Weights of a small transformer language model: vocabulary 16384, a variant of Adam for these matrices.
Each number is 200 + 30 x the weight over its row's rms, rounded and kept within 0 to 999. Layers, rows and columns count from 0. The size before them is the row's rms in percent of the matrix's.

# gate: layer 6 MLP gate, 1728x512, rms 0.0524, rows 1163-1197, columns 256-319
# up: layer 6 MLP up, 1728x512, rms 0.0546, rows 1163-1197, columns 256-319
# down: layer 6 MLP down (transposed), 1728x512, rms 0.0404, rows 1163-1197, columns 256-319
gate1163,107,192,234,246,203,186,177,189,120,186,171,167,225,177,225,224,189,201,238,255,133,216,224,281,185,184,183,235,194,190,201,150,178,187,186,198,213,85,251,203,185,175,246,191,172,207,183,251,189,172,159,215,164,193,194,243,156,172,218,188,212,238,140,159,168
up1163,103,205,170,183,175,167,170,182,237,227,203,233,239,205,167,177,176,230,191,177,198,223,150,189,239,250,221,227,223,230,194,223,270,176,164,153,235,161,163,206,187,192,178,206,170,197,256,165,139,241,207,217,225,168,234,205,226,212,267,258,183,235,248,148,208
down1163,106,132,177,190,201,275,257,252,156,213,223,190,134,179,225,183,159,197,196,141,170,232,199,189,193,161,170,180,205,202,237,171,146,212,230,205,217,179,182,182,160,181,208,242,232,193,179,198,218,175,220,198,237,206,260,207,218,209,142,182,145,185,217,179,253
gate1164,105,211,216,236,234,227,203,207,144,199,150,190,214,222,238,264,240,182,185,199,213,202,216,253,169,165,201,219,229,243,156,202,148,190,201,212,220,149,184,244,178,237,224,206,150,283,195,232,201,221,171,257,159,265,234,201,177,207,172,263,158,213,185,156,143
up1164,110,192,237,155,193,167,152,212,173,172,213,190,218,200,255,224,156,236,205,226,159,218,212,200,209,216,279,206,179,170,178,164,194,234,169,155,191,144,181,206,165,238,193,184,211,220,199,199,131,198,205,212,190,250,189,240,183,178,207,152,197,116,229,261,165
down1164,105,233,159,242,214,285,202,184,191,204,189,186,192,232,188,244,199,199,217,192,233,212,190,172,248,219,259,194,192,166,181,220,163,232,185,213,190,200,182,173,267,217,223,162,210,185,181,163,210,195,215,215,209,145,169,227,228,204,190,234,207,165,156,162,182
gate1165,098,213,206,206,160,198,247,219,202,194,195,193,165,175,202,183,133,171,178,149,203,194,244,195,189,195,229,194,214,191,152,154,222,204,210,223,157,219,174,175,188,187,189,201,194,193,176,168,130,237,193,199,201,159,178,196,188,212,181,196,203,188,167,209,225
up1165,096,204,191,201,216,211,202,243,218,150,190,192,209,177,140,209,204,196,218,252,203,219,180,215,156,243,166,168,232,231,181,212,182,185,227,219,202,212,204,179,231,153,197,162,170,82,186,161,206,103,210,170,154,180,161,145,221,192,212,174,216,183,203,213,152
down1165,098,204,242,218,211,234,211,249,184,204,255,169,251,215,175,215,208,203,207,191,203,212,179,165,217,206,265,218,153,196,183,215,193,174,207,154,192,205,177,248,210,182,180,217,169,265,163,138,213,197,207,201,202,251,175,181,173,211,214,221,190,207,142,179,226
gate1166,098,215,170,188,210,169,226,174,180,201,211,175,229,171,181,190,255,189,182,248,129,194,170,234,200,169,214,191,200,231,230,217,241,230,185,189,177,229,218,200,228,179,176,219,271,183,204,157,225,236,171,244,203,217,195,192,213,196,170,207,209,170,227,192,201
up1166,098,199,218,236,198,252,229,175,172,239,174,203,163,207,216,214,236,233,239,234,197,168,170,239,174,163,202,243,193,209,197,196,188,168,215,223,197,205,221,217,176,207,225,215,159,210,190,228,195,170,202,211,214,189,201,212,212,225,252,188,223,200,181,204,154
down1166,101,194,209,196,192,153,181,260,158,199,160,195,199,192,161,264,238,199,174,200,177,207,173,169,227,214,230,259,236,164,207,214,214,215,199,177,213,185,234,192,234,203,253,158,147,202,185,242,224,184,232,184,206,187,156,229,202,243,203,190,186,171,203,235,107
gate1167,103,200,213,166,192,172,193,195,175,243,205,186,209,163,234,215,172,259,194,230,202,258,171,193,184,244,179,232,187,194,196,176,221,177,184,210,177,236,162,203,248,224,248,182,190,245,188,201,208,244,187,199,210,195,199,162,143,222,185,214,186,182,178,189,186
up1167,103,209,228,154,173,194,302,198,192,253,159,199,200,228,230,150,218,237,205,209,252,231,255,172,194,162,232,202,207,204,231,185,216,144,190,156,273,164,279,184,209,205,202,181,160,214,200,153,175,248,215,177,211,160,181,237,126,203,208,169,179,134,192,192,217
down1167,102,172,177,175,185,180,238,172,163,204,176,213,234,245,204,190,228,209,194,265,182,242,173,234,226,243,197,185,165,216,155,234,168,176,209,243,211,194,171,214,208,167,235,185,202,231,184,208,236,215,199,201,259,185,163,155,225,168,178,153,158,148,187,157,220
gate1168,097,237,161,173,184,197,166,197,204,160,201,213,215,171,270,242,175,160,217,221,206,234,237,229,232,175,222,129,188,230,141,189,192,172,188,197,184,241,223,136,256,143,223,194,226,147,211,197,191,187,229,222,178,235,168,226,226,176,198,207,204,172,266,231,218
up1168,095,219,244,148,280,203,229,202,223,179,177,192,215,173,200,218,215,209,195,236,212,242,182,236,188,171,226,202,163,240,203,165,177,209,121,150,210,214,226,226,184,189,220,168,167,172,232,245,217,232,270,225,281,152,173,210,193,166,238,173,199,162,228,205,154
down1168,100,222,176,203,259,122,221,183,194,206,143,189,220,182,209,180,230,198,220,187,195,202,209,199,175,216,268,184,167,147,157,216,169,203,223,189,232,194,163,204,220,204,198,216,259,150,154,232,171,167,124,184,161,165,216,241,212,198,163,212,221,161,163,191,215
gate1169,100,211,192,234,223,198,172,170,207,192,193,146,170,228,173,215,232,193,213,182,240,253,195,212,276,190,215,203,162,200,194,228,208,181,142,173,244,202,192,266,203,210,198,192,138,193,207,198,195,194,219,198,219,193,264,121,194,226,185,233,240,242,188,190,204
up1169,099,182,260,185,228,168,161,254,201,167,224,198,258,251,173,202,215,184,139,198,131,177,179,217,198,199,190,187,171,220,233,192,135,258,151,183,204,212,240,219,205,227,191,158,161,204,252,167,232,229,217,196,239,185,174,157,218,230,193,265,199,194,188,232,202
down1169,099,220,157,195,158,253,192,211,204,182,196,253,221,210,206,178,124,227,213,169,169,251,184,195,165,220,218,200,123,249,195,214,193,159,236,203,153,266,218,171,162,198,200,178,173,156,191,247,188,190,200,145,159,159,196,190,180,164,236,218,199,177,240,192,144
gate1170,102,229,211,209,145,187,195,164,155,218,191,201,180,210,188,226,143,227,203,209,193,225,221,162,209,186,214,220,233,234,158,212,172,201,185,277,188,168,165,164,225,226,203,241,206,185,211,146,180,211,218,182,235,202,171,221,196,161,223,197,242,187,179,220,150
up1170,101,203,185,257,213,188,250,169,208,271,194,202,194,214,244,233,198,233,177,221,198,180,198,172,183,193,224,205,162,184,218,235,219,188,174,219,231,158,173,205,142,157,209,218,231,167,157,208,161,243,205,183,205,255,255,222,212,197,182,198,205,189,214,211,185
down1170,102,161,220,236,254,217,204,211,248,216,214,178,143,208,256,202,162,215,184,184,186,193,169,171,146,218,213,141,187,206,220,206,215,133,166,189,200,217,187,194,220,252,225,212,258,236,246,168,231,208,188,177,228,175,189,229,216,173,206,263,141,216,236,246,176
gate1171,097,187,274,147,251,201,186,192,122,232,172,215,151,211,262,252,200,206,203,157,206,179,207,186,175,200,215,219,164,194,192,160,229,230,267,188,183,208,204,245,206,238,213,194,190,237,184,209,177,152,138,207,166,236,181,188,165,187,198,193,200,185,214,165,164
up1171,092,231,182,228,240,215,194,182,231,164,182,225,235,247,177,182,182,163,193,251,201,208,217,201,187,212,205,170,183,254,166,174,225,203,197,184,144,253,191,270,239,184,183,149,271,225,180,202,214,248,225,174,177,179,199,210,204,234,222,192,215,191,209,246,256
down1171,094,166,211,171,191,104,200,238,143,210,150,236,163,187,222,219,182,150,196,150,116,212,216,166,153,183,249,201,199,215,209,184,204,165,196,172,210,217,225,189,192,229,205,196,144,249,228,200,210,171,192,124,202,238,208,214,230,233,198,206,178,256,164,187,189
gate1172,095,184,190,142,207,196,206,183,172,269,238,179,206,187,201,235,192,204,205,220,232,230,173,200,148,211,186,148,187,212,222,172,182,210,268,250,194,187,150,228,163,185,186,186,251,167,146,264,173,284,209,228,215,210,247,190,225,194,240,238,178,182,186,205,191
up1172,095,167,196,195,248,214,200,189,233,197,168,216,218,211,173,160,194,216,211,187,211,136,233,220,191,213,194,218,169,187,215,166,228,186,218,188,229,159,234,196,251,238,243,195,211,168,223,212,184,201,189,237,247,191,234,219,190,158,273,224,234,151,172,178,177
down1172,098,189,236,175,185,231,277,222,141,208,206,198,175,122,213,174,184,192,251,203,241,175,130,193,216,157,227,142,218,240,208,172,191,230,198,194,191,226,217,267,192,168,216,197,168,149,219,172,196,185,249,189,210,255,193,159,203,215,183,190,246,205,210,176,206
gate1173,095,160,226,159,154,221,258,222,177,231,167,193,219,158,173,219,208,192,165,186,197,152,167,173,205,239,210,212,159,193,190,268,241,172,194,189,187,191,192,227,178,202,175,214,244,214,205,210,167,255,165,173,196,188,240,142,147,240,169,202,168,173,202,172,181
up1173,094,274,175,221,194,166,181,168,233,170,178,249,265,265,192,218,175,171,201,210,187,229,236,217,245,206,233,205,267,198,216,192,179,272,203,219,244,211,187,167,226,232,202,186,175,223,169,158,219,236,195,149,228,171,181,217,209,214,164,224,234,202,202,244,239
down1173,097,148,237,169,147,199,223,238,152,192,207,216,154,197,218,136,204,205,210,221,155,167,220,186,231,154,175,186,219,279,161,259,175,190,164,171,248,171,234,166,219,179,192,214,244,210,246,198,187,217,201,180,226,189,212,154,162,209,176,263,198,199,205,175,257
gate1174,097,195,213,246,215,193,153,270,201,215,143,225,172,201,160,189,199,196,223,218,205,210,222,199,216,244,148,211,202,201,184,206,183,163,217,210,199,198,212,188,202,215,177,226,222,185,159,285,196,181,205,191,194,175,220,217,200,210,198,182,234,164,184,131,194
up1174,096,198,158,182,227,191,225,234,202,207,168,206,252,209,191,173,247,158,227,174,232,252,193,210,204,163,202,231,170,195,179,211,220,227,198,211,181,189,211,234,183,153,205,213,213,188,161,227,142,213,200,184,223,146,218,192,191,220,199,206,159,142,195,139,176
down1174,093,174,235,172,228,154,155,250,231,201,266,165,179,207,225,197,188,238,182,191,210,212,159,205,210,238,174,173,215,29,198,194,188,131,166,162,229,192,179,178,131,215,190,248,193,215,243,218,204,159,164,204,182,225,186,264,215,216,191,200,208,196,209,234,171
gate1175,095,198,178,210,200,195,177,177,182,237,183,180,197,219,265,225,214,231,233,206,241,172,151,200,219,303,236,175,150,192,179,218,219,192,187,198,275,165,254,186,175,228,187,191,150,194,225,231,138,169,201,186,219,191,212,221,199,116,160,186,240,227,185,214,195
up1175,098,167,235,205,178,168,178,184,218,222,161,215,197,217,201,202,205,174,139,132,203,182,182,238,178,186,196,217,224,216,240,165,238,218,230,203,171,249,199,223,181,191,164,205,190,244,159,218,197,217,164,210,215,201,207,250,165,223,206,215,176,161,201,198,153
down1175,100,203,159,210,216,174,200,176,218,229,142,189,194,213,218,185,208,187,164,162,220,227,185,236,167,250,196,202,153,202,213,230,192,129,162,213,207,217,191,172,240,186,189,233,234,193,129,213,124,196,195,180,160,169,175,231,222,208,182,244,182,195,222,208,229
gate1176,093,235,216,177,224,240,212,176,190,253,215,220,180,216,258,183,202,212,201,175,212,267,197,179,194,279,171,202,207,219,205,172,186,202,200,169,191,137,217,172,185,184,226,204,236,174,173,202,207,238,209,175,182,200,204,201,189,182,197,212,207,205,173,214,198
up1176,096,184,208,231,203,209,188,216,200,216,161,146,211,207,186,185,194,238,196,208,198,207,209,256,159,169,236,223,202,192,211,218,200,171,241,162,177,263,209,192,155,239,176,151,215,242,193,202,218,127,157,215,238,240,154,169,188,249,123,220,171,177,213,152,186
down1176,096,226,145,203,261,232,221,165,132,224,200,232,182,188,266,223,201,187,213,149,216,180,266,157,166,163,173,225,208,228,132,206,157,123,233,203,205,193,242,226,193,201,215,205,190,212,185,250,194,191,183,196,221,226,237,221,252,183,182,295,206,161,189,141,156
gate1177,103,191,211,182,204,196,175,222,169,190,148,248,168,222,220,126,199,216,254,201,134,161,171,187,233,285,149,176,187,258,196,177,248,183,224,200,182,193,212,183,221,175,195,194,196,210,183,252,188,215,250,197,215,204,203,164,165,209,233,238,209,236,191,168,205
up1177,101,212,189,184,184,206,231,208,202,214,226,184,161,180,197,137,203,208,140,189,207,139,176,184,211,248,169,200,213,211,170,131,162,182,185,163,218,157,189,202,197,191,203,207,207,163,201,224,163,236,158,186,187,179,214,216,173,179,200,258,168,168,200,166,172
down1177,103,195,212,204,208,137,141,252,208,168,230,208,223,211,159,199,193,149,197,221,195,185,155,153,186,172,223,203,224,104,187,213,179,231,177,171,206,224,264,158,200,208,198,184,206,245,193,186,189,190,258,205,170,216,174,226,246,207,221,164,204,216,191,254,206
gate1178,099,208,178,251,238,182,191,215,230,257,161,166,250,214,247,171,227,250,171,216,190,204,126,161,181,176,205,135,213,229,226,220,201,184,201,211,212,219,266,202,242,212,248,179,215,238,224,230,210,170,213,204,161,196,206,198,227,231,199,175,188,187,270,266,158
up1178,095,154,166,164,179,208,173,246,214,195,192,217,192,209,191,235,189,179,180,207,206,157,160,184,160,214,192,189,185,199,262,153,200,222,226,181,289,233,157,209,253,136,186,166,190,251,173,237,193,141,202,261,160,267,207,174,213,164,183,212,220,224,224,200,199
down1178,099,182,206,175,199,177,214,212,227,183,198,220,185,255,212,177,258,212,171,150,221,228,241,175,197,213,197,206,259,190,228,173,143,203,223,206,190,209,266,187,187,174,196,150,236,226,195,241,169,225,197,134,203,215,220,235,249,161,225,192,175,227,188,194,137
gate1179,104,189,248,204,241,222,220,193,231,199,174,184,245,153,181,131,252,205,216,197,203,209,224,160,177,194,215,280,187,233,184,202,177,216,226,227,191,221,242,201,219,251,228,178,204,132,161,217,220,266,216,176,191,193,201,191,216,209,180,228,207,141,222,179,219
up1179,101,246,198,236,235,190,190,149,200,186,246,179,269,224,216,224,198,181,228,174,182,198,196,205,184,248,194,204,166,222,168,218,176,195,210,153,156,197,212,171,195,189,195,172,192,199,203,167,233,232,181,210,210,190,210,209,212,213,179,167,212,201,206,224,217
down1179,101,257,155,164,194,164,205,177,172,170,167,298,252,224,219,221,259,197,215,164,175,216,196,213,205,239,192,237,207,231,133,256,183,186,190,186,157,202,211,212,211,152,194,224,213,172,174,200,185,200,159,202,200,197,193,160,179,199,207,222,173,219,227,168,229
gate1180,098,250,213,186,168,197,203,221,235,192,178,150,229,152,208,173,189,244,192,251,179,216,169,223,231,206,173,214,220,208,204,204,193,226,252,187,183,209,210,232,142,172,199,180,204,184,197,223,219,194,188,278,193,200,138,200,191,188,184,232,154,130,211,191,171
up1180,097,200,179,218,262,213,167,224,199,148,210,199,199,244,248,171,273,215,157,135,205,197,173,195,175,230,217,213,208,207,209,255,221,168,191,217,197,210,192,189,232,218,195,166,155,232,173,184,215,195,192,197,137,218,176,156,214,139,233,206,211,209,168,191,141
down1180,101,229,250,214,169,221,157,150,146,178,188,197,199,181,187,133,219,209,172,199,189,239,187,187,144,195,214,219,257,278,184,224,248,183,274,215,179,198,218,262,218,191,190,214,217,198,201,237,191,239,149,168,221,233,190,219,199,187,203,145,173,203,224,231,189
gate1181,102,229,237,186,167,230,126,202,187,208,182,200,223,142,185,213,155,153,200,220,139,206,213,200,178,233,159,182,144,207,143,229,222,231,251,209,214,174,183,194,159,223,172,170,188,192,180,152,196,183,217,221,183,190,188,216,218,226,155,178,246,223,213,144,220
up1181,100,240,197,171,228,193,187,183,205,201,212,182,210,216,173,163,220,221,241,152,197,224,212,168,140,198,180,164,146,220,146,206,216,258,201,196,158,176,192,208,173,231,214,214,172,209,163,182,162,210,165,207,173,262,286,218,193,204,210,136,236,257,142,227,238
down1181,100,150,148,194,175,221,197,203,154,218,190,196,204,230,224,232,202,151,166,241,152,164,217,150,217,223,166,153,206,246,189,243,224,188,214,157,224,187,175,215,229,238,190,211,169,228,180,170,252,207,196,218,258,208,199,205,205,214,142,225,201,164,189,198,150
gate1182,103,194,249,198,181,242,219,206,169,238,191,133,155,177,222,190,199,212,180,202,244,178,240,208,223,214,136,158,181,249,235,262,212,144,162,212,140,151,191,168,203,212,158,219,179,169,191,168,174,226,180,244,220,233,227,210,187,212,156,249,225,141,162,177,245
up1182,100,199,188,238,184,216,208,159,186,176,228,223,193,213,212,234,189,193,182,233,237,201,124,217,216,177,167,238,251,187,210,196,220,213,198,200,195,235,175,193,289,190,172,196,193,232,211,158,197,212,264,178,231,171,138,200,224,176,149,211,193,244,207,199,153
down1182,102,170,234,207,198,162,218,204,178,227,181,238,209,212,184,241,222,211,208,201,225,209,134,177,189,124,210,238,172,178,196,211,180,186,202,217,215,175,285,207,235,191,211,204,196,214,234,142,203,197,183,162,250,200,229,168,166,189,194,230,182,168,175,192,219
gate1183,098,210,181,264,191,222,210,228,253,201,127,156,231,188,249,244,221,184,247,198,142,227,213,206,250,202,200,179,209,196,131,223,175,208,179,209,280,151,197,184,161,163,218,269,170,182,172,258,190,210,187,192,195,232,255,213,201,194,179,185,159,164,261,189,229
up1183,093,206,232,156,227,208,186,206,190,214,216,200,165,175,258,155,166,238,171,206,193,188,217,196,179,190,225,232,232,222,212,178,184,199,212,191,201,252,200,211,173,200,173,182,191,216,217,224,245,241,141,169,166,201,213,197,181,188,168,229,214,229,233,168,219
down1183,095,179,189,203,228,179,172,159,237,183,175,162,193,195,185,180,225,200,195,172,198,209,213,176,205,159,282,210,176,143,172,189,221,226,186,163,198,194,228,196,218,215,197,237,192,197,212,202,154,215,208,198,247,168,163,222,175,185,230,192,164,205,237,165,242
gate1184,093,241,197,204,201,213,212,257,215,201,156,197,182,204,229,274,188,201,220,312,255,262,177,229,176,269,207,193,154,186,171,200,228,207,277,223,185,191,219,186,198,195,193,196,212,247,173,173,193,156,232,286,174,169,183,203,199,182,229,188,220,171,210,187,182
up1184,090,187,229,239,257,148,242,190,232,150,189,199,178,155,204,267,243,211,215,221,202,195,190,234,232,172,216,202,162,138,153,230,172,193,230,202,221,177,183,202,194,248,159,187,228,205,236,247,206,164,246,216,216,191,193,210,233,187,167,169,195,221,186,196,198
down1184,095,153,206,214,187,224,191,172,205,161,231,223,213,169,217,198,229,188,186,200,163,222,207,229,234,208,214,237,157,226,209,217,160,261,194,202,214,145,186,194,151,212,140,190,235,200,246,238,172,204,254,191,240,185,194,225,186,216,247,223,159,210,214,166,185
gate1185,099,243,195,226,188,249,238,187,163,219,192,226,223,193,237,207,180,184,192,234,185,194,251,231,228,223,179,209,162,239,182,175,225,145,181,196,147,193,222,177,239,188,207,225,213,246,212,208,234,181,202,261,184,178,178,183,232,202,275,210,194,177,220,212,178
up1185,097,204,231,239,174,171,198,157,188,238,239,260,218,167,266,177,201,213,212,187,242,173,221,228,228,150,173,235,158,198,201,219,186,232,216,194,184,195,249,186,226,206,181,220,146,117,183,158,237,204,194,174,227,213,189,235,226,245,183,192,192,173,169,245,251
down1185,099,194,168,179,208,133,237,231,165,197,245,172,208,225,166,150,216,172,232,234,167,201,218,223,220,212,228,234,197,160,149,191,242,202,185,161,198,197,170,186,155,184,199,236,176,209,181,207,204,218,243,187,251,184,178,219,244,137,147,213,188,168,252,250,148
gate1186,105,229,221,252,220,195,245,227,154,218,230,198,184,113,200,261,222,243,231,240,192,198,188,255,174,175,210,211,183,223,240,197,225,188,194,187,224,175,244,167,213,220,201,241,181,203,190,211,194,165,174,190,214,115,205,231,217,177,192,227,221,166,183,146,174
up1186,105,226,225,218,225,170,134,202,199,191,193,197,150,234,158,172,191,206,196,184,175,201,215,198,225,209,194,231,243,191,203,180,246,165,148,182,234,183,205,229,181,178,212,208,191,152,233,218,177,258,199,151,218,235,219,206,211,185,177,177,141,183,182,179,229
down1186,103,207,230,194,246,216,194,185,182,226,235,167,213,207,212,174,230,145,215,234,202,214,170,162,171,239,241,237,201,206,185,114,168,169,210,227,211,208,236,220,202,188,192,204,189,249,225,174,202,158,205,190,216,189,215,213,170,226,215,208,218,191,193,255,185
gate1187,093,220,222,239,239,258,218,231,183,224,215,218,186,144,252,157,195,192,207,140,243,234,208,216,156,222,154,165,185,220,214,189,193,177,235,194,171,197,209,155,184,159,251,200,263,253,204,231,227,209,192,213,185,201,213,203,179,227,203,230,149,216,151,244,195
up1187,093,207,208,243,224,234,213,230,234,215,183,198,204,197,203,165,229,192,189,170,210,195,145,172,269,206,186,193,202,200,175,150,167,208,234,191,193,153,206,148,229,153,215,208,251,173,205,193,170,217,217,171,212,172,199,133,216,174,229,188,206,226,218,188,252
down1187,092,224,125,191,161,161,204,211,186,175,216,193,216,192,177,184,236,185,206,197,197,221,205,204,171,209,228,180,165,261,246,200,197,231,164,205,204,167,274,217,209,235,201,237,214,192,180,189,208,212,214,210,215,198,220,231,238,224,177,184,274,230,156,220,173
gate1188,092,206,222,214,239,186,200,241,185,241,193,190,219,190,228,227,236,175,202,157,224,229,227,257,176,224,179,226,217,230,165,194,203,198,238,189,140,220,199,183,267,212,166,202,194,181,172,230,200,243,204,212,161,132,253,201,217,187,233,221,183,201,133,170,181
up1188,089,169,182,215,184,226,211,207,214,213,214,178,124,218,229,204,111,180,208,247,173,212,214,283,203,259,217,185,157,196,176,195,227,226,194,219,221,191,214,233,223,189,161,190,166,222,200,221,166,127,170,235,181,196,173,205,189,217,149,207,201,202,202,198,236
down1188,090,215,232,173,202,168,159,198,200,245,203,172,199,197,181,189,149,154,217,182,200,252,197,185,182,194,295,208,149,197,147,216,191,209,234,235,238,197,182,196,180,183,176,209,237,184,200,220,231,187,222,226,228,160,220,186,238,230,208,229,178,206,111,192,217
gate1189,100,244,210,212,185,196,199,173,158,188,226,203,189,163,205,220,178,249,206,213,195,148,177,129,204,137,184,236,216,216,205,160,192,207,225,198,183,163,233,228,194,196,132,187,183,199,183,210,176,186,209,252,174,196,199,254,171,203,190,184,212,192,213,184,204
up1189,097,173,218,183,185,248,235,186,204,256,197,212,144,167,162,211,261,178,209,218,185,154,232,222,191,223,187,170,159,192,133,252,142,190,217,225,189,205,198,160,228,235,209,205,231,201,229,237,175,274,188,163,209,161,198,205,207,199,226,152,211,168,223,212,204
down1189,097,195,209,223,236,157,176,193,205,197,232,173,181,127,171,228,218,237,189,219,165,243,165,205,188,170,163,249,188,150,161,213,207,203,192,226,206,209,193,212,192,206,161,219,222,179,198,211,174,176,175,153,198,224,157,234,189,174,201,197,240,215,226,171,205
gate1190,103,231,230,189,223,220,243,291,163,197,184,236,213,218,232,141,187,240,250,211,215,181,215,143,223,238,175,212,160,228,234,169,171,162,258,223,196,184,186,159,224,203,145,196,235,234,223,155,225,125,211,198,206,190,188,222,176,222,184,164,165,183,103,177,161
up1190,100,236,218,142,172,201,233,225,215,160,189,220,182,237,287,176,240,234,231,148,221,191,226,170,190,188,191,151,145,200,260,195,197,211,210,224,217,168,196,178,195,165,181,257,258,170,198,204,235,175,177,203,226,258,193,158,157,224,170,146,188,148,145,158,212
down1190,100,191,251,214,196,229,150,220,197,243,189,207,201,205,209,172,127,161,243,208,115,254,273,209,203,185,245,194,222,153,257,200,179,150,198,234,157,199,176,172,178,229,197,195,180,162,210,137,193,203,212,214,194,221,193,176,182,149,222,205,221,205,199,217,213
gate1191,102,173,163,245,265,197,205,110,179,240,207,213,219,166,255,177,218,198,234,257,170,209,180,194,198,186,211,250,180,198,142,215,251,167,235,153,209,238,236,150,193,244,174,207,203,221,198,175,224,181,154,225,172,139,155,184,226,171,191,201,166,176,244,202,198
up1191,103,218,204,181,160,226,171,220,112,230,169,196,261,194,227,257,222,158,197,188,179,227,202,250,205,193,190,225,168,192,221,231,190,213,175,219,198,151,152,204,194,215,232,149,147,187,159,223,198,160,221,223,165,241,178,194,189,184,216,172,191,186,156,164,205
down1191,106,150,198,179,152,224,195,293,171,208,243,191,224,202,256,285,196,126,253,217,207,200,196,226,185,259,151,174,167,191,207,264,170,171,217,216,183,193,224,195,200,254,232,208,200,192,228,184,191,182,209,218,224,208,203,200,183,146,223,166,235,200,235,246,224
gate1192,101,237,259,158,181,202,182,195,212,266,242,180,274,178,194,216,238,212,198,204,223,258,237,195,211,181,206,237,213,238,220,189,174,168,201,203,203,170,206,192,209,217,225,217,194,243,246,183,202,258,208,190,117,291,212,179,229,181,231,203,242,175,213,245,189
up1192,108,232,219,230,221,194,207,239,134,315,186,188,240,193,220,179,171,221,207,218,240,226,183,182,197,193,182,217,231,182,181,172,153,158,192,165,243,139,182,229,158,234,213,255,178,219,206,200,241,170,222,222,203,224,168,192,202,202,230,153,244,192,166,195,229
down1192,106,237,214,185,220,62,172,231,152,210,222,181,224,148,223,230,173,237,219,245,167,212,165,218,240,226,216,221,194,123,221,192,176,212,146,161,191,208,186,226,201,243,189,215,174,218,238,167,223,227,185,194,197,212,167,213,215,174,207,215,215,223,198,112,229
gate1193,098,251,261,204,189,169,183,193,183,212,171,147,207,198,273,197,187,212,176,236,186,216,145,218,224,219,216,245,226,188,207,144,201,134,181,234,182,205,225,224,241,216,196,231,172,209,188,210,212,260,165,144,182,188,193,200,162,204,227,191,246,243,136,215,229
up1193,101,195,230,155,266,212,197,220,239,215,210,127,239,219,194,226,203,196,217,242,221,191,203,211,225,200,227,213,224,215,218,207,157,208,174,165,212,200,184,214,191,264,240,234,199,204,182,193,205,173,199,232,228,202,195,148,183,125,197,167,174,215,191,144,223
down1193,102,188,213,157,220,140,220,237,204,218,188,185,255,197,218,212,196,230,202,229,167,223,212,232,250,223,216,230,221,132,187,197,194,237,167,204,156,217,188,186,188,235,198,130,184,223,198,164,178,212,250,239,192,229,207,190,191,177,236,174,232,250,162,169,184
gate1194,100,207,270,139,161,195,211,191,172,211,215,186,170,149,232,173,206,228,236,271,224,223,187,186,226,255,175,205,194,203,202,145,165,133,182,148,144,174,260,181,174,183,191,237,170,158,237,178,142,187,211,166,201,178,209,193,249,171,203,155,167,214,147,140,192
up1194,098,218,179,180,241,201,244,202,220,171,203,216,226,171,199,184,161,179,192,225,264,172,163,214,159,237,220,191,197,226,162,155,261,176,215,191,209,210,184,197,283,178,197,186,205,196,177,182,193,197,210,226,225,209,247,173,169,181,159,234,209,210,225,203,206
down1194,101,222,253,191,155,110,146,180,195,219,213,152,218,230,216,227,147,200,222,159,142,222,205,219,243,236,220,204,162,210,160,185,200,214,228,181,219,189,205,122,224,175,205,213,243,225,231,188,149,206,167,149,211,177,180,220,195,199,174,229,179,242,244,193,151
gate1195,100,240,206,210,190,188,188,211,180,219,150,157,167,204,252,191,208,157,168,204,166,230,180,212,213,187,191,234,150,231,177,232,186,154,215,199,184,161,217,156,209,168,229,180,179,278,184,166,147,215,186,220,150,225,183,235,179,188,140,172,212,170,242,180,203
up1195,100,189,193,210,185,203,190,289,229,213,224,184,191,216,212,242,173,161,190,217,143,220,228,184,214,217,220,190,212,143,194,175,153,186,194,211,204,262,160,206,203,168,168,217,184,203,170,168,161,219,174,226,187,174,156,210,192,250,187,189,230,170,229,156,183
down1195,102,206,201,181,227,214,203,219,196,182,188,205,224,188,193,118,247,261,203,185,191,177,171,191,227,157,188,197,242,196,224,190,191,205,181,170,213,202,194,215,180,194,195,208,191,217,207,166,141,199,176,163,188,151,179,213,185,173,177,246,167,193,257,202,170
gate1196,097,196,232,235,166,232,147,199,216,208,192,241,180,152,175,170,197,162,171,196,238,242,186,280,163,222,223,200,194,223,218,206,191,195,210,233,221,202,171,220,179,178,243,277,161,207,220,200,211,201,215,209,177,197,188,146,188,193,204,223,223,152,132,195,206
up1196,096,198,192,209,185,189,201,177,188,194,151,216,249,154,160,207,179,139,202,169,203,214,146,212,198,215,179,198,193,179,259,196,227,193,188,244,182,230,225,190,177,191,140,203,225,180,227,212,212,247,191,201,187,211,230,285,237,208,162,202,228,186,226,123,193
down1196,098,182,172,161,116,200,201,154,224,213,186,229,169,214,186,209,215,204,217,166,243,195,198,210,184,223,252,147,175,226,207,176,221,230,223,182,216,202,225,155,201,208,209,239,204,248,201,187,209,215,180,226,229,214,228,135,190,183,253,223,183,206,189,200,201
gate1197,093,201,210,218,221,168,211,171,203,211,212,224,155,214,193,195,225,180,247,199,220,203,213,199,189,171,167,209,172,181,219,191,217,193,166,223,198,149,213,169,236,262,183,193,155,162,181,153,233,218,151,235,209,176,205,193,198,211,187,186,205,166,159,221,182
up1197,091,234,212,212,199,216,233,227,207,222,216,190,231,150,196,136,196,164,189,223,200,183,222,222,215,190,191,260,210,184,183,190,226,226,223,190,255,216,193,156,197,180,167,176,248,231,194,189,182,194,208,233,197,183,181,142,229,224,186,226,166,183,167,186,213
down1197,093,215,155,214,227,244,163,148,160,217,193,214,218,243,172,226,188,174,196,208,206,217,214,187,259,172,228,119,199,183,163,198,192,226,171,250,187,190,238,221,178,206,140,248,185,203,208,221,209,188,176,262,218,230,164,241,182,215,178,235,233,181,137,176,249